From a checkpoint of a small transformer trained on Wikipedia: MLP 512 tanh GELU, biases.
Each number is 128 + 24 x the weight over its row's rms, rounded and kept within 0 to 255. Layers, rows and columns count from 0. Numbers have three digits each. The size before them is the row's rms in percent of the matrix's.

# layer 4 MLP up, 512x128, rms 0.0684, rows 336-390, columns 0-127
107:155116071118129080170151113158177139148089128134115116094108143171130150120138105108122109122076099144153144162112129123117106105126086191114099121132135124125130131157136114118141108154122092116118121145135133090150121142146133066145131072119122069142145109120125118101138139167125123114134097142147111158173156136126104137134146107131144155166134099110125113156127114175121181148134
101:152123118109111149143125098144155150144118151143147157128136106089134138172109081160167112148110093156133133099137128102124159173138125133109143095187144152107137118125149119104127125118131104098095119166138133133150152121082119068157134129127105113145158116151110126142198140128117163114134140124117125122102101108126097154083136098107154094089109143162099109118111173075101144110103
106:110165137114123147142117124152126103130101133136178166125149142178120172131108153114142140082157120128088136131149149101125126143170100113116080084161143100169083115104106181115127149163112130126137084112158119149130136127122154130163114134106130128175129132147136161137153075085085150122152130106140093123110110125160102105118148172138122141164094154151115112125138100144093122108122
109:129109150168136142124114095133146115107085112151131152092167093111095155112129117117116144146137165128129157117127087099155122156101131138098108091119142089120100106065115137139105149155136146082152124101126101142139153119096087177162119095127125103099120137155108164147156094092117111123097157079140106126125167141100121145107145105131171089110132162151081137127133100117136146129131
105:106120130144176134166134093128123133109172079136121107133109184136073139125128136086117160141104132117138132159160139129102088126137134151092101142152124131134163102091136162153118086112128114112109164086112157120157142101103123109117112144111088125128160166163116133141104096091095091148095116084137117153144143137142097142119114132142146124106152179113102118168110106130172104128143
097:107125128110138147116100103141147142097133117110130105124137125146077091173141146110121149118140104108169101106087067129151107127153149118130121194128137100126132112102120153185141097147116087144127168159117146134134153153100144137106113116144086173183104127131130135150120144119105138126131126077148121200133120072133116166135098113108119129154140118119143123152166130118161143123128
106:166137130109152150139098112154164146115101139148132068118074085128085122125070137165141148136119094109124131109139143126154097134166115106154126112117094118106131130161109159100128135104134098135137087130179136169130155143131148080149134157121163123143161138123151152124130125154129079109141120119143171159118123136116110119146154143135110124082112186090132134096115130128098082154139
087:096155117118150111149119114077134107147092095096157119138125131129109139095123132108111111156155170181180088136167139129123130119090116095136137131128154111110143132174148112132150118100152111116138151134165150167162126116122134149137117095129166131097145117120129093118094118143139115140113182078130132102120160131114090072166158132109136176143138152129127162089100107090141098130118
102:137119092138116151076100152124141111150112095120128135125155162157140109108082128116113091140152094114174097120108139135123085117096102112137114144167142091105104142101181134108157095145104169124115157104096118155150094125080095134156146111110142163119176159119158141145145129108126101102147134085123131126115102113133131144114134131129178139111159127127117131144159131147133097096195
099:137160124130144149081150164146134130137140141112150094097161138147106141127119102139100125148116114155161079110142121091113109155105092145128141159099156120106100147144151126102105127122119099121105131100143160137099122145172143073134137101097137120180116091156115082126100129084127096125126174143064165135112111119118075128162138111115118158146106124147105134166152096151128094133130
102:146110141130096137154120127111176092149085155128175109140140130125123121148129187135115142094146106124148089139098133102158135100160164113105101128147162140130139143113155106135143118093179099162105116107116154113157172125079159144147131148114111136119115137102142175138135177075130117139159103092168133109148137080119106123129133164114108154120073117136139095129103133131126115141100
095:145117120152132138121140094125131131114126125132136158157131170125144140137161162077126134141132113157128117161131128120080168129110119116128136147156146141135090140145145143142155199126102108163093097146100137112165088134106114077134116134100110107111134125104166115167150130119090104125128119101138173098136112085155094105114145160155082113100178167103096149144107109122176120133101
121:138099164154174141144162100148121115175110145154105113060119133084162128113127152139124115104099108089140140098121085159138140135120138105090142154093107125143122096122149178115109143154179106124136128115147109147133103126134156077109108104121143134132142127103157192154110164125125127127089131135124156128114093122099113105116129183093130105101115136129157134145118102129125117120074
106:085092115169119117108084111146160099098128118141149159114119118128119107136177148091144152112098163119146098101106150106101107138167144124093140142128120148102114089176130120142102150115166115175115095110108126126098154106151136141099099106170155124120120113117154125127134098128110130106146203136115173159159113120117153088111131168115124128104140141139145115173097137164110115126151
108:089135095127104128109143171108139123115138073153158149127132166145108147142137086157165123120117133125128115139149117149146138125122088142119147101121126168126097166146157077095128147141154093109101142088142091114092142084181126109152119133125145133111159129096106104151079146136142111147115197120172118094110133130116150168148125138119140120147093091120140111107165118153113151141101
108:112123131141114180123106126139132126147144157137164143120126116144124129130124137094137171138137147126104111111117092172140107133144122135109134151135130113091138078106113146163127115162172122142070128176084161133091154071158166117133096111099100182123111121124163079117135110133117150128112137127103125144188126099100117089104136155161137154154106128090128173128146148107147115131095
099:150084136143170138096129121083085142164144132138114116097141150154137110145169122129068125073130155100107167105151133117116119134143120095091119181169131095153141106119148146115116154157141131099097116109125140105144100155110175130132126174091125125155131128114130118148095169108128105125116147120168100122112107092148117147124125167107107107113102158093140144176155169143123139139137
091:139123085107116149160107152096131136096147122130159140143108126123123175122085124121136154124098097128129146131154107091107124168122171155133084133174144119104134121140143111125076178076099112123116140136099116113133144063118135139110132127100096135119150124144102110160130136156128162152099126122086114113155089139170146139121108126098121084114124093145098168097096131075156112108131
101:150155173132159134104092134167135144139118122157099123136142150144110125109116072116122103155125136126159104170142165097103145105113071087107138120164138114130093160112129109127161163151112124092126149127126091113146096084147112139152109154112159137161100130091156151136125159123184110084148122144124109109104095122169113119113138081124123125115156155156140090105116154131157144139158
095:132105154120167131127103114115119130139104130158117134137105172118147147119148150148067150110176127130141154139137094132172168112093130098132138136131171153116145143137134101127124178158118133132103125120132150130143079151124145110078106127114143117121101121145111136155151103165125112149107189134108150153098102077078100186107143121174119085126095096153154134097109122150132131137111
090:126068114082132129133143129124116122120132115130102112098115132107130166159149092128099131135128152138079160098127114137114093126141117132164105107109129138129122138132123095128138179096149105116132183121143176083157104137136147148153143135135182103170122119161129136132104158112153145106126138045147076105125146124100146136089117173140150116131158131123119141119097188102132132138140
109:076089130124109118153174119178126114098144144115137158104120139120131110176165146139131154108139117095127110144168160136106119153133158117155131160148135138147111140171087138129134173136100139099164112168106120119150127090143109131066157123133155116138085139146103149127074132117115149122127112098172154082123118143133108096135124103166110197122136115115145108138118107119127154112144
085:064085102162169105165105165124139091104135135111132144092114105114138142126156165100132138126111142124147157136122118134167113135149137145109139162140103111095163117180116169143121166120149109089117134159125112127127147125113144121119134122107133122145116091134126092127168165092142154137133125134122131127149057151153121162131134094113122160169103085190131136150082136115107149151120
098:114084126113122143173111147121138138176136142155104131114129205140160128156148122089120133059131123154089107135176113094125147112153135081133096132114177124148120141109140099142143079145151118165097151121147140126108164136128117150065154090097135150139131084112136131127125136128103145112139182149111118143121151133123094084108102136145103120117124096132146152129149111138129143123131
109:110100135175117117127129147129120145135107111095121188128107156127136156135086132126144102157115127105148095132114165133090160191104143146110088115112112126112100126152159098174125129181158147092164153120148158119144142124113136114100142122134151172117105115153134149109146128090176122111100125110120136146084123131145106121112123142144099129131134071152089101121137190160132097110118
085:109077148149124131131124142129113117139175151168140126130103136087161101138129122129122166123119105150134139098123135118157099099113149136136116107118111087137147106120108106137130117124147128120125178111101133164124139146165108146154116130118127095178122098144070097144170154113098142104117134137156120129199090126091167124161141169082143157193131126150127133102081115142130150122104
094:152095107132115122070141103156134090152099098092136115127141109135151150159122102126127138168133091116131123157124143150156091134146147160109114106121147173128083121138143074168159108139146134113152129168155120151094128139111123142132155134136154076120104122156120172148125123162109128120173139162129116141141169158131117124127138166076128079106151161106142154110134073104107122112108
097:109113137122128155151094134085182122103122120158114097121143168109167115104147079115189090104146102124125136111110120115154153125077122124144095122145073115168113136138113143135138135079123128123113116104149169138119130099108118168110103177116144104098129114162162108151145102103124163095119154155147148127119136126131115090127122116149175140195125134138128134175150121107136124126115
106:140137136146124137137154171151164127157130094144130143131118154133141108145142087117086127114162111125136114153105160103154128138103161100105109120173124091122130154113084128163181178148125086133138118149119118135141162142159140099135105130135157098092147111115110114114087130109111100134125111157141139147130125088101137137108099138149161104132137109139141078119214103147076146161150
098:142160163123129130139134186109155138127158088135144153101088118168120126133164124118118111143177130111109102108128126137154130119161120132174116186120152127096048121149133128130091098118150155115143146132138120124119096091135122118126092132124101151132147160127094094153131146106114125120173157115112159100097110111124163130101095120094133110089161120152148173138113088124085149129145
100:095132123118134104121092135137152109170143145129120102126154125104141148157146122134113083100107109146138080129140100159113119102105113103138116120179103094134158093122161124083153167125139110095131107139097168099150133147096091095167121113163162154140101173084117126164157165128119108127121117140154098134105150127127101118151116108112113130142096147125146180148127102117094133179086
102:141095106133149109141138091145134141087133113119144126128131130096129141078125128107124123149128127134142151116163142123127111096114072102097143120130157137146153100183097139138108155136150063122153099154148127160157119087139099084074148116161104137187139103130172124150093088143140105123086132083110148151157120136111080108130156117102132086139156145137107149152119119139134149135124
097:133137126116109142151134070128137135152137144106103152162151093143155163135094146106104118147110161152124129094098098109137130159134106147161116110167095130153127113136075158155131177114139108156125139154116137130109152115097120133142114117168113115124143105111126124095185135153081114098107110100134089166085156162164146118146149130148144134191080103162123137103141089119141132136123
093:115152140180135136144152073100123135118100134129125154117093144121118143175107144102087093118162094104111146102121155134116151108110108109114101145104129097158159129115162147152172169128149151103092113132146105138147120156087141134141107122121120165178127113125111101130168151122072133134108117131103150151097096100127158136130090119143126159128168160135124127068160166119124100133154
092:124075098151120160187145169105168129128086127158096144126111122146177148101157120157132127087095127134114113107133151099175154117086096119114148133128140149155108147136110131175131138159079105133112111117076166123139129153123150108128136139132159123127114121121121155111128113110107102128068170118122148102101109109141130150157130131122137175098145106157129134107095145089108160140105
101:152087129145108107095108141110132117131126135117152131162117172148120138132074160098129158134138116135145097114143117162127120146148137133106125144177122108129144133150133109133112106099090113104139128153111134082130078175118117142123121153121141109089125167123110104122162084143114096075122067144104133069094125104140137087089147097183111135145128097147104143135117132158130155163156
110:136127130110172134163087125136182086133126123139114146116143162108094069153096092126173123138138135123123171135135067093122109156131100114074168152107114135119135143119130124127173153131131110129102156136118101157166101148166121105142148114143141130097100152098122116155125149094104126134136121142180145144130119116138090107093115115163128096111150136144154167133106166125086103143137
095:124145118105117145091161132101166179152171165160121099153151155134104108114141119111102129123129113099109085130129149117142111145174160145125130132103162110123105143170092140165060119116146160136099115152136093109095130107131131163132109159181155146116136135112102165136108122150091119154068140124140135148148138115146118162146144137125103116143102172123100135116160114144094170124123
098:136160148149091139124157132156136135144111113106124123108145111155105112131155174114088180109127149148109152173109137119151155157138101152152149117116153096122098120122120100117100144156142121131144105128139145122141129148117097123082127117138171110132122122086126160124109155102200122126131128123129136116142126133129118140100115118152102095176082105126063203089115099134131178149105
097:152133124120078127151146146094140139131130113102093111180111110132128118149169131154160101069143100181104141144125141153114100152105086133137132146112160168167116135138148103108105119170134146097094097124147124140128087097076086096122113096118131114091123125116123090157120105135131138133117142141161140162160156140156146080121148120101123163128152130145124091112141077155129143127109
098:120161110119121130153144132133116132126172112104156137159164162142161145145122076137151148151124162106079138146114125167131088126153116105150123111127167136116121142173107113135120121123131114142146113114176108102138152117167147111139108111099157145093106143112105177177106157102110113067135134096096117152144165111142129116106147138148131129154117092093101183185116143153100120109130
111:120157096115143102102178148103171132166169112185154097096132137133144133122111135115115126117150128112097128147165102128134133160075134130126087133109146131122125120162137121122138161137148130092149112137174126124095137118144204115120105149152128087077131155119079143122139120133089089130107132166111112138125116088152108086133119152098155111119085132136130131141124119094122099131077
104:122178138115157137126112106074142124156108101179101137121118132128105101137187125121143124158121178141095123115160128108142132150109124127127141145115142118091123138143166120120132129151103103126139149126150111119126098116138162104094106096118076126119159146152104153161127162115193133130125168111173128128134128177150096133128095128107093142140164124135093154139155055129136144095104
090:108155130178122097103177147121170140162072118086136126113129131120092120162141128145102132129141122078086122104145118085164122111106136150129126128102143145086159111188144150128142129146155121129132085125155148159146138115170121109163108161113103118097102143098117100181108118084114107136101118133100099116095116139102141131105129127106109115142064129108121131096133144106139130105108
096:111156118136116157112142132134143123099177147118135102133112122126107144174146105139101138137153106145101136145120174134140116139133168144089132092103136144113134122102086119147162123179144100137172094141119093183092105081095115135100131093164143144130118095170168135082143173147119143088149119110140084121142119159123104125098124124088097114158108104141085124146112098150115123139128
103:094092067143168144158096105101102133129118101127129128174157108137115169124156092132108153100105142135133143135160101111132097091153125125137171134152183124131137135155135100111125110071109107127141096151119159113119116123153111109122119131123143096075139113102125164119131107133109128129135130142165089104134173147113185123132121125103150090140082176151109130130102126111093136090127
090:140147155122136136092135153163123170159142112126132125076135124108127133114123156143130076183129133130115132116115135136171137165111104138114129098132136146118140164092151111093147109145141116103175133118085177106165137110096132133111149126102119125114110122124165135098099135143144142132087089139121107135085160139126109113130133083090142116067128136199095175092143098119142138149129
102:107146123122134120119146161118131114095134089151133143105143157132136103129149099190066140144129092075103123169140149133138155134121147136114131105103161116138110154122148125125134131128114156135156087123086103180140138087127114166173139133130118123116155130155162101101135139113159127146117105116145152109101163107116104111075167134140149138110127166148103103122054126097167143151106
091:122120124175102126108125171133090099139130132136134124138107077090151171180110127137098132101102097122126119118184139144119147105128132099140132107142123093148097103128120113156164150137131155127130110106161144105165109156135121107132156093107124170112134128109132124111086109101145146119119158135125123137095108127098182159142165138090094159098146076172108136164161141104126179132132
097:126180124118147121141153095097170171121093127131136115159137175109132113143099122135110139182120120136107065139096096157146142131156071182113112134179146159141109125095138113115138106151166130155112126143118127123130127119136113139141134137187099125146139125123120167111129109109090100117132133122124150139068131117121088143128199115142159130144125150128154107170098121151128120109112
097:121141122106172113138100112128051103142118119130142122097143132157155119116097134118128144152095077176181117136150112175099106120147138138121125166107132141128123165122111102112166109136180149148128145146119121130153081139161108136140167120130136149119127122155131125121157174101112114110153139134133159133118144143126127123110171095127078113099153109133152145097144093203112153117150
109:137133098106150140116146169086165136095104109162126125129158178179115137110135133128145133139139079098156176093133169132131136129129099133111154148122155122133108139142110092118154133161123163108143121160111091122150134129070158104156106119181146093136150126126141088085184120147117119106109144107103148142100160106109077093122130127127121149118166096141146123136109104149146103127148
101:156128111123125130121134140090154105128146100146124135120166141110160147133116104101096129119121150068106127131094137153139110099159145098158151156172141142157088151105127115140141181128094145109141145106113105133158114157110100103104143121160140119124104142133164135097162161139137145075144112101124115121058088153114143195116121124157121157153135150165134092109080110133136141148135
096:148084128153161173173111112132067110123105099151094107122164133129177116106119163105136145106144115131114155110120117133140145125104141159147110113103147094129103122155125119093180133152121123124117152143109147133104107118106099124095122132122128112128175113144183139125157067110145115126087154118137157160129151181139174150118146136127141156104088096141141162122110130122145155179120
094:138123150123099157139155111118148155128152141071166143095102115099106094167146119120101142131158128099138147078138166137168115109137114096153120113117092132173141140123145147120130110142119083108121120124139102144124153150090171125182110170119081151162179096139135122139114118111190132133104149134088137132099115110102140147120100157145144150108108109106113120172158132127134132095096
# layer 4 MLP down (transposed), 512x128, rms 0.0683, rows 336-389, columns 0-127
098:090138096117093154164132111136103112130161131119153085167129143118118123160093143153133143143140105068137134111159169124180161126151147099123121148149118149163103135110070090129137151119124085116135117116139122129115104106136141114109121142110125152118081158118130184136092092110118102107128162099093105140132154137158117106092086161144134127096148091151163129116151116108123142079134
094:118136113129158087124159124087143131152111138106123152124096111143149115120147126149116119136102111096173141083127081133118092075126111152144080124127132109138132146149060125141130137121093146127173151084123114130128122122134096139143109130132157136126154143104127104096102127130138121148117121087135105139113166099110175085148100194136119110136144091080124147147123098063159148121136
102:147145116157158103136132133124161159108134107149145128126134111160123131094115158142095172117077117131152150108164137078107169131103149153065105150158115115109120125159138154135161117113153149104121148126132129145139128096112071108154082140154098115158105138137075141167119096112072116119096120140142137129190124100136144094141147127131102116121113122107134127161138073151119137110121
107:073109086128155102124146117105113131161108116144078100175134152144137066163125124144100133128100152130117126121134119148112150101121110145161119117078137177094138119140136093139106098074091108120125142103121132146108144127113165105106122155135128140139148103150100114138086134125147109131180116118114161108135103088144134085125126153109125075158155077088128129096155136117121111136115
110:157112122141142157092140114122096123118145139110143153169189146142125135198145133144097140148106088139157152113165132107157141164094126152118162139091126154084125119105125128097101147091133173131118117161164154116120154123111136112132092130106084140107133083124137108126105120170144155154138118090161094092110109115152163122095131131115111133108103134147124136109139145117071171111132
094:185108106116144131117139158136148112132141112110175111133136120164151155129102151140106100085158152121124157150091109077146120131126106108119128136091128129150097092140077133125159135143125119128119112105098096153087140126100122115146120137096109097084111127133145111136114145140145114152160153157151106167115166160083093135076089122105180122155086097143110122133092107137121117166137
108:081150138184136077146136104099100112156147092111117149116113121149137146141124102163141121124121180150132101141140070116117182167151177151119124158154109127153109148100129093167108126153133136106133153117111152136108124095123108125105097158130144129131128135124089154126119139131102159140114113107093115062125122141142112135109096136157121103130179074118088122120114158138131131109092
092:128103161111127164093071139135161164070188100159135130166184134136125134145151138103110146111131117076100160100107127126140121125146087119129136121129157105131093157114139151130096143138121061128147134127103137118100123148123180126119142135149127090149146113133127157118137131125127128137139143137176102149101140158148156168159104159119129139176109147142109124166088102146119116106133
105:120124162106150155092146134156139173100156136142110192141108079156162139177116101133143134157155119163143179123162135131134119148137153136134137099131152137136161113113134147130093129115158134110140088113139135139131170112172141182113109133117165119162076095140128111113126083101133110106088108110130115163163126135120103100162107173129151111129177112127137133108126139118084127114128
102:107122129113118103145078070117111100132105130131127158155104140139158111105161154111113143077137128109142158099148117119125121087166168113113108095128104123160149118091129158149077123105155105111108105129110128143162154125107181105171121128143107137109107142118087162136146110138123101154108147144110113142130132152099144175114101169123137146087138114054129108111123169145135140153142
109:139152104130111151069132147121185137148102121130113110107130123112172104132123143109136151202162101133155122135115141132119105162124148088160141149110098136122117122107111127126131184071128123151167131110140173102157097105152136139156154117109126150117166108111103126149109126133108112143122154136108143128153129089124108146159140101108106135153153093191120102130145171084130091119108
085:129130115117136145171102148105108144156115157142143084101143133100136142091120138144160109119125160123165115135163154111127156126100136135068065113119123131112126147132152101109161078116102141146174160122157124145146129126101105144140132144116175158142117107198115151138128174107156123118117082129162150153123112163137173121134132087143141130074113129088150147114135153105112148114134
114:068140178146145126151139146111124194138114151160091134158125108086162162122118116107115107131141167157151133113146122135096126144109139154125154138119145101107136132116108171108140133167144186103110087114150152104115099138125098163096136131087117114133101090148164166151115135140062137166104142133141144094089141142137129159086145125124117153125146145132127151136145131136107114143094
108:137130130097130126085086110092142123126120135116106101118136140157115096132099138158174117142120094089108115080126116125103116160162110096124148129091115135129138098094142137147116162116143129109157136100071113115129125148127137117113154092162146127142161160111113142147125147152144096069115178121103167195153105153154140101121114132137111141157092135085129130176149144118156130150085
097:120136146094120160131106116087152109164087107097129085139091137126132102159145135113162126168086153150124111146131149108139127139099103115104106143130126091096107109191103111157139169086148123091151137096146116112136146149138119106136165171159140144180152171129111158114132152116157147102133107094112144129089103117128091142142154130172124113136122119131149161134134129172118142087161
104:130159167209113130107126113120136184106149161172159120133108125115145096168117110188139085169125102141110156125127095116156110145146103093136135136113124157154115166166148145139124095151114093136168108117095100166133132120143117121131121142165097117120113092122137114119144138112127125168144132094147139116108107110138123118116135158108135097119135118175152157107122107131074168109123
087:123112130083118116132124100156146080106129137111140162106121110117105104136091142115168117124138135130154119116073181166116146160150140153141129111131126154092111160107108100153120124149122112137131142109123131159136130124112141128105094070140109112105131124123144110101161079154145157143148087182133165153152130160133118126127159146188144169142151115163106122146094116118120053132144
084:125143117166127137118109123143115061142127106119124125076150128086094095080123145156144105106177107093106108129106127121157097115122119074104114135110096131133105093136102098108156128125130093096143140089118097137123100141121153089147115113119143121120133127091149124100116092111071086122099105094129158170088122110136111125117142106148149113106149119127160075122118082139152129127148
095:115144107119120114117145123111128117147138119131133147116108109127147166133119126129137115162131147099130133136123128096117121104167131198158118139146163090136136098146160127142155142155128083164095100134132083107119155177172145148129099113124094126146101080146142078103116166112135108195154148126135113143097108128090113126134099140149101160146090119144168139103112103146128060159143
086:118131158090133138146152132115153151124103150128152079121150130100102141107096112109150127090107164124132118130099159129188113146111139129166083130138151131125123113124144145109147104121183081130158139142186090112125159131117107121143132140132080088145126138122135135115177160135159116172125121133146133152094143137185137106157117150079135127117106105088108162088108128109110129153166
101:138099105126133125128144161164176168129132097107152149154128138143098126122121125203137131103118134126130124144143129122164168138088129110060151144171116127139135111122140094131140114177084116135081148098111125134130150095106119150105126126087120144113090184134141109089139078137120102151149133129134171088157117104125143187133125117152140124118107106117124094135159115139144094125148
118:113082130143107140144108137128094107125110132140119150141124127130145072099191105109127129123128099128136137151107119140118086137168130148114132080137099158132202108123106095137107138110105166159136112109123124136140167113130166136142141156136131156108119177124127139142155147120119100100147096150137053152183109103100153101144087138116120099123143117129110134119110106161111142146181
091:168111131131122168134146113114134129128125143126122075166180142139156160097137138116109121101177136140125101133124091126114167173049160137145118128162151129149113139109172117097150112104123149084131119143068149138145153127147147106117113145168110126119158144119117149120136126142117144154106140140155130094093164130099105107116170126081172112087141161131144137108110131143143136127093
103:145118150081140180088081118128118131129116133121101151107186121133131106149161094119149144122157124128102142123146128143106090114137146128110110097129111134131152075117145165118163098128092166105150128121153132169099137064118149155157110113130115138137125117132166106112143161184134144120153109108118159107158126105100144120135124114130163147155149144148103154122122159091154197152144
107:117116128082155100124141091117109109130125127162085148086120124161094100138124127137127165139125138102145108136129084204153125132071096115141180109081102124113126182094151123152098150101167152118130151128120123144123102143136125125077106124119122138136108121093158096150151142137149112158145162148136159101132140121168141156167121152125103096132157119139136125119077129159124136128149
085:134125127100150125121122118156179120152134083067089111171139146151118122131115136086143128133074172124169110113109124159124144166129125109105096130179148135123148136112136118108137094163124115101142134109155159105153114136156177092157092147125125104100139133134140116146114175160166079107115152163125117148084149158117102132111151104135114094153116123147144132161143147168128115152146
087:124118152139166149168165095128104161145113127179151083108131136112171158128107145104138090129119139141118111147063123104140141149117149090128148117127085146126149157123092163081163126113160117072096119130122108097137117114148122128155108128136095118119088111145130119130144131106125128112084083086122143127114059113094127155105149142115134131093130145144138135158139148107168146148146
096:124135113155125118117101127155137092145104137109134164100137118171106132144132149122100141149122153135147125167159125160131139107141112142147118108114107127116158101121071124163087120105130124178137167118103121096163123080098152107150041157123113128142134129066144129129098099169083102144127087105122161136166165139095127142109119160083116128160150136114148119132137119131117121139142
105:104141146095120107128124092092096101109142123106121116099143134168094111138113156119144169083145139099094113117136107155101136147111172145155156160117111180131105131141129101115093087131128166109157152124106147113091147138132095131144108106104118102121137152153089130150173091104179120139142142099119128126110148112155094152149126077110095156121135121121146138144104118096196124093118
099:112119121133116153168131173127159104134094147127097090103100161158109146086166132116129131130155123146143112128148125147135113132086157113152117066113092122116130114085093117106135126075124133130120157168140084131096109145154141136098126085103127157095100122100154118142082160129163122158133149113129067116170113124124112121088128118120123117109123130097148124134118118131201144106150
094:180105123113133111134161113111114132108126167129129113083128096127106102168087165104168123139144133142138207095123164098127097144180142160122113128105121151112111158143130087147112093126133123135198120137158121121085136139121169132134127095130103110133183153152145128154118151109152147133120087156123112141119120134125072111119142088157155135142129139135092139137155113114136106116119
102:140090173134130119118129152127128173131092152137123117084152151086138105134109135138093109117129130088128091157118121129109133127169133130104162112177108147152142177144126170102111140130150132116132095129152155076179085175123107134158139108098075135093147160159148127108145119123128117120154123134125143118137109098161129102083131093150132179159165113147128132090118150114114148108129
090:149167126119126098148158167139097109104091140158125124133140118089133144150148123107161115143150107100127121149138132139171166056135156093089151135117147119153123142114116121098129125146167149106136099105127123120131129162135140171131132109109134154120113179151147085131119152095146167102125116141144116108113109114135166170096125119109180179103147158159153098129121098110090105153170
086:162078113107147111145143153156146149160190146145123113167181123115145146111141147156115123151138173154133111122120134149117106097113170135158171157165135156126088145116124147132114131118145107167149167129120159109092095061154102133164146142111171112154152128118131144143134154115173120118152123109169156118136149155150118132137123139130123112131109136146115141161112132095175160091137
095:102159152113162172160137130121132133170128110129090163148161139115116114118097098137094163116159100111135157154125149108134067099103122119179171119146110148090137146121156114136130076138102121146135099146121106108132154126080125124177123142104098125125152130153160153112131125114180170097149134103092133113083142116128133110119182134146121105104119141127135121100122123109095175119154
098:086105079138155120158130124106126106094148112110131113103121157105152116106132128127159121123075150144114124130122121110199165159098105088112123089176142162114125119113127084126148135130121112190162104074148110167115166115133108154111095125108140139127128110079136117122165149121167157117124115162139094129189115128106125152131135124123115111097141122111124134145105140098121098121157
121:156106151164137145137133107095137124133093149116123159106135135093154125086112122127140131126148149118179146125133120143105163141121091104150089084163167171115158115149126129160153083127141125082136102110152132132128101088138100117109092137127157109112135080090180104144111140159071122131145159091127160124137132144158090142105118148127094122097127152104090165152102103143143138152136
086:126120129153174141190143173103117097109115135100115123119154132107136095160107085116184103123122108164162085138141126123141116157144135123178088152146102109187130121112104113109168114135167092120134152145120151097137133136097136146153119151134102124135090147147134144137116178076144147101136073156149133099123101103093127128129129131156139129157142103152161123151109123126145135134162
094:146106116112157143117112095159124132124117164154104129120145135109138126139126152118127146138109117102149120155110143115099145118145118140118127167114144122143131110136100169072117182167151145091163088141164127111132185089091162107117099135145155153175140132129150144123148154144108112123110126097133089113131177124131123062126140128096156109089163168162173119111102144108159116166123
094:159107098108142136149147088115143135160160122113158105121130135103157140129160131139137120127154119175151115121069130114152101104125108099092108162099113107134137172164102110150171124163172115080154081118130090112156084131119119130119097158146126105140121142108077139124125120110192146152124098119160139151123081135122110166127175106101123144125139139102140120140138106126098145111157
101:139142150129101143126127129112109145111085124133135155093110109123126141103114139121052168130101155156116143114128159146097119051088101164108058152141126135103132125126112117093136117121105138121140141145130080124100120131174067091130134139113131098114086113161127131128135133135154117117139141121141107135115111120087111155094141143127129132120118084158123103140154121118113129157203
103:123124088100140151123125130121111103103112135113152154097132133103115073139132092141127150121171096180116119139132177106102103064133111136142166128159096125131151133092160162110091116115091154106125128090099163153165096129121141106164077159120138124154114125151154121158113138123128142136106121121128120125121160143115125162133089112129143143148140149162156149175175104117134129135185
101:117095100167163177154167127150100104119083140097137119103108149092110136136158160139140069137138121097143142123141109118100101153113150123118124138125170145121126081130146090164154118107099116144110138182189108166117111172156119128129144149107119136114142134106146126114122150135159148107161105114148182177143145137119102091119125113139098127095136128161156128123137121096126121107167
088:107108143115127138131104113141122121107135105121148133186135135148142073119159106083150142137123134167082138131171118167104104113144162095145106120148104127108121159123102097130130076114108145085128130111145126127106104143144128130115152074140137094112149099138141132158104133152066158112186115160136143149126169130128122166150124159132160144150139105200128118134158143168140117114140
096:167098138133151139127151126085110084154136137163170125152106121091144115119131085121136108144156135136154086105143094109115140102153143122096139156112117111138155167152141092147129134135103113094131116100106110124138118141117111086097130182141134125112166138129173071123127165123097136151129147089113170161077067106177170121105132116140119147117104108140121144127093130137110099131127
094:132146139107127117099128113136076133108112145151153159085095136107110156123134137102124152122162103079079132088139174121116145144145111093097109117126105094140118123097127142168129160153140150111156143126137124144137134102104148121131119162118150113158171080146121153174166167146122157117117150092113133146147134128147114158125102168124114167114176106102140129130083113159185165147129
085:121118108127141105109126144107167105080154143151154130165119111143129129141150135106098151118111097131144138113087118123063118118210138117103128155141143120130178123137166113164115158158143129125087140106156080142126099131156157135164128138145146127145147109164120143168157115162098128122148160129114115146140155124145167142135131179155101132156122119082131119185125167133149128112107
106:129093167136083112116136141110108119120139134144153080118100043124129130092138147110144081109143123147119129195174129165103085124138139125112116101159070105189170154122131089127174068143108124120102135115131133100116126108104147163125105120110129130133133130106147132132147121130112141152110134110172141164139116117099133122104131125119164120112129147147119130171153113118140135104125
081:105144130164114124129160139137132152171131095145104129131187145161110103119105110135154168097150118168131123145108104111159090157134114135160117141108157131115177163137110135107144104102114141125120111177137088148127128120153158098138057088144110123132139135100142112151134131143140153161091077143121156132161149133140077131094149133175115109120118135144115099142140104171157111091145
099:114127118134145142078086138108134113156125167140105125123166161103094095123101108151133128157173140116141116098091142113123128154153128050153140122073129122087139147149134122125132160127088162111128175120130113146131101122126149139122113109122127128097120123126116094168142096122105135132115167125130121092142118152075126131127089081089173149110109127139105112104146145102167115104179
088:119118125146111121090141125130187135116105134154138165165149101113082133093162142136105167108158163135144181151144072113151154103162155112152108100137111120096161100121131125146153166146091104160132118106144172148134161145129139122146096154137138128124151131115138122110122079152140070181128123130139182138147094115092125118148111165101107131142109158124120124120110134104126109121106
112:141117128175133124155159148140156166156137154115148137157086124075133120121114128141117145140131107108175111166134114092183128125091083158113155123126141135171142119140108157138130153099086138099118136142122105137141096134089127099077173099141128110148096138139149196132156156106144099153145134115141106178151120107146134160153138102130174108153098150111111106130126122139098133133145
095:104140130116153094107110130101103108125124112122127128128120101146118104064172139148172154142162147185153110127126080121080124132112159106157103120132087088158131126128105105120142093137147103140129138076128120130113153109151132142146079164146119140129137105125119133112139098121118180154111117199113088142139153123118128092142142158126119095135145129123104136194157136131148135091112
098:135091119135104114103123153125096171142107157156147121093157121119106142101165104119155102103117122147083130090128114115127172166117155121105112081127112109137164153134140124166092117112132150113160121144083124153112139146092157145130088093108112108121079143151118098105105138136107142165147136139139123127101079107081125145133122140125089137106081146114158143146101129191147136163154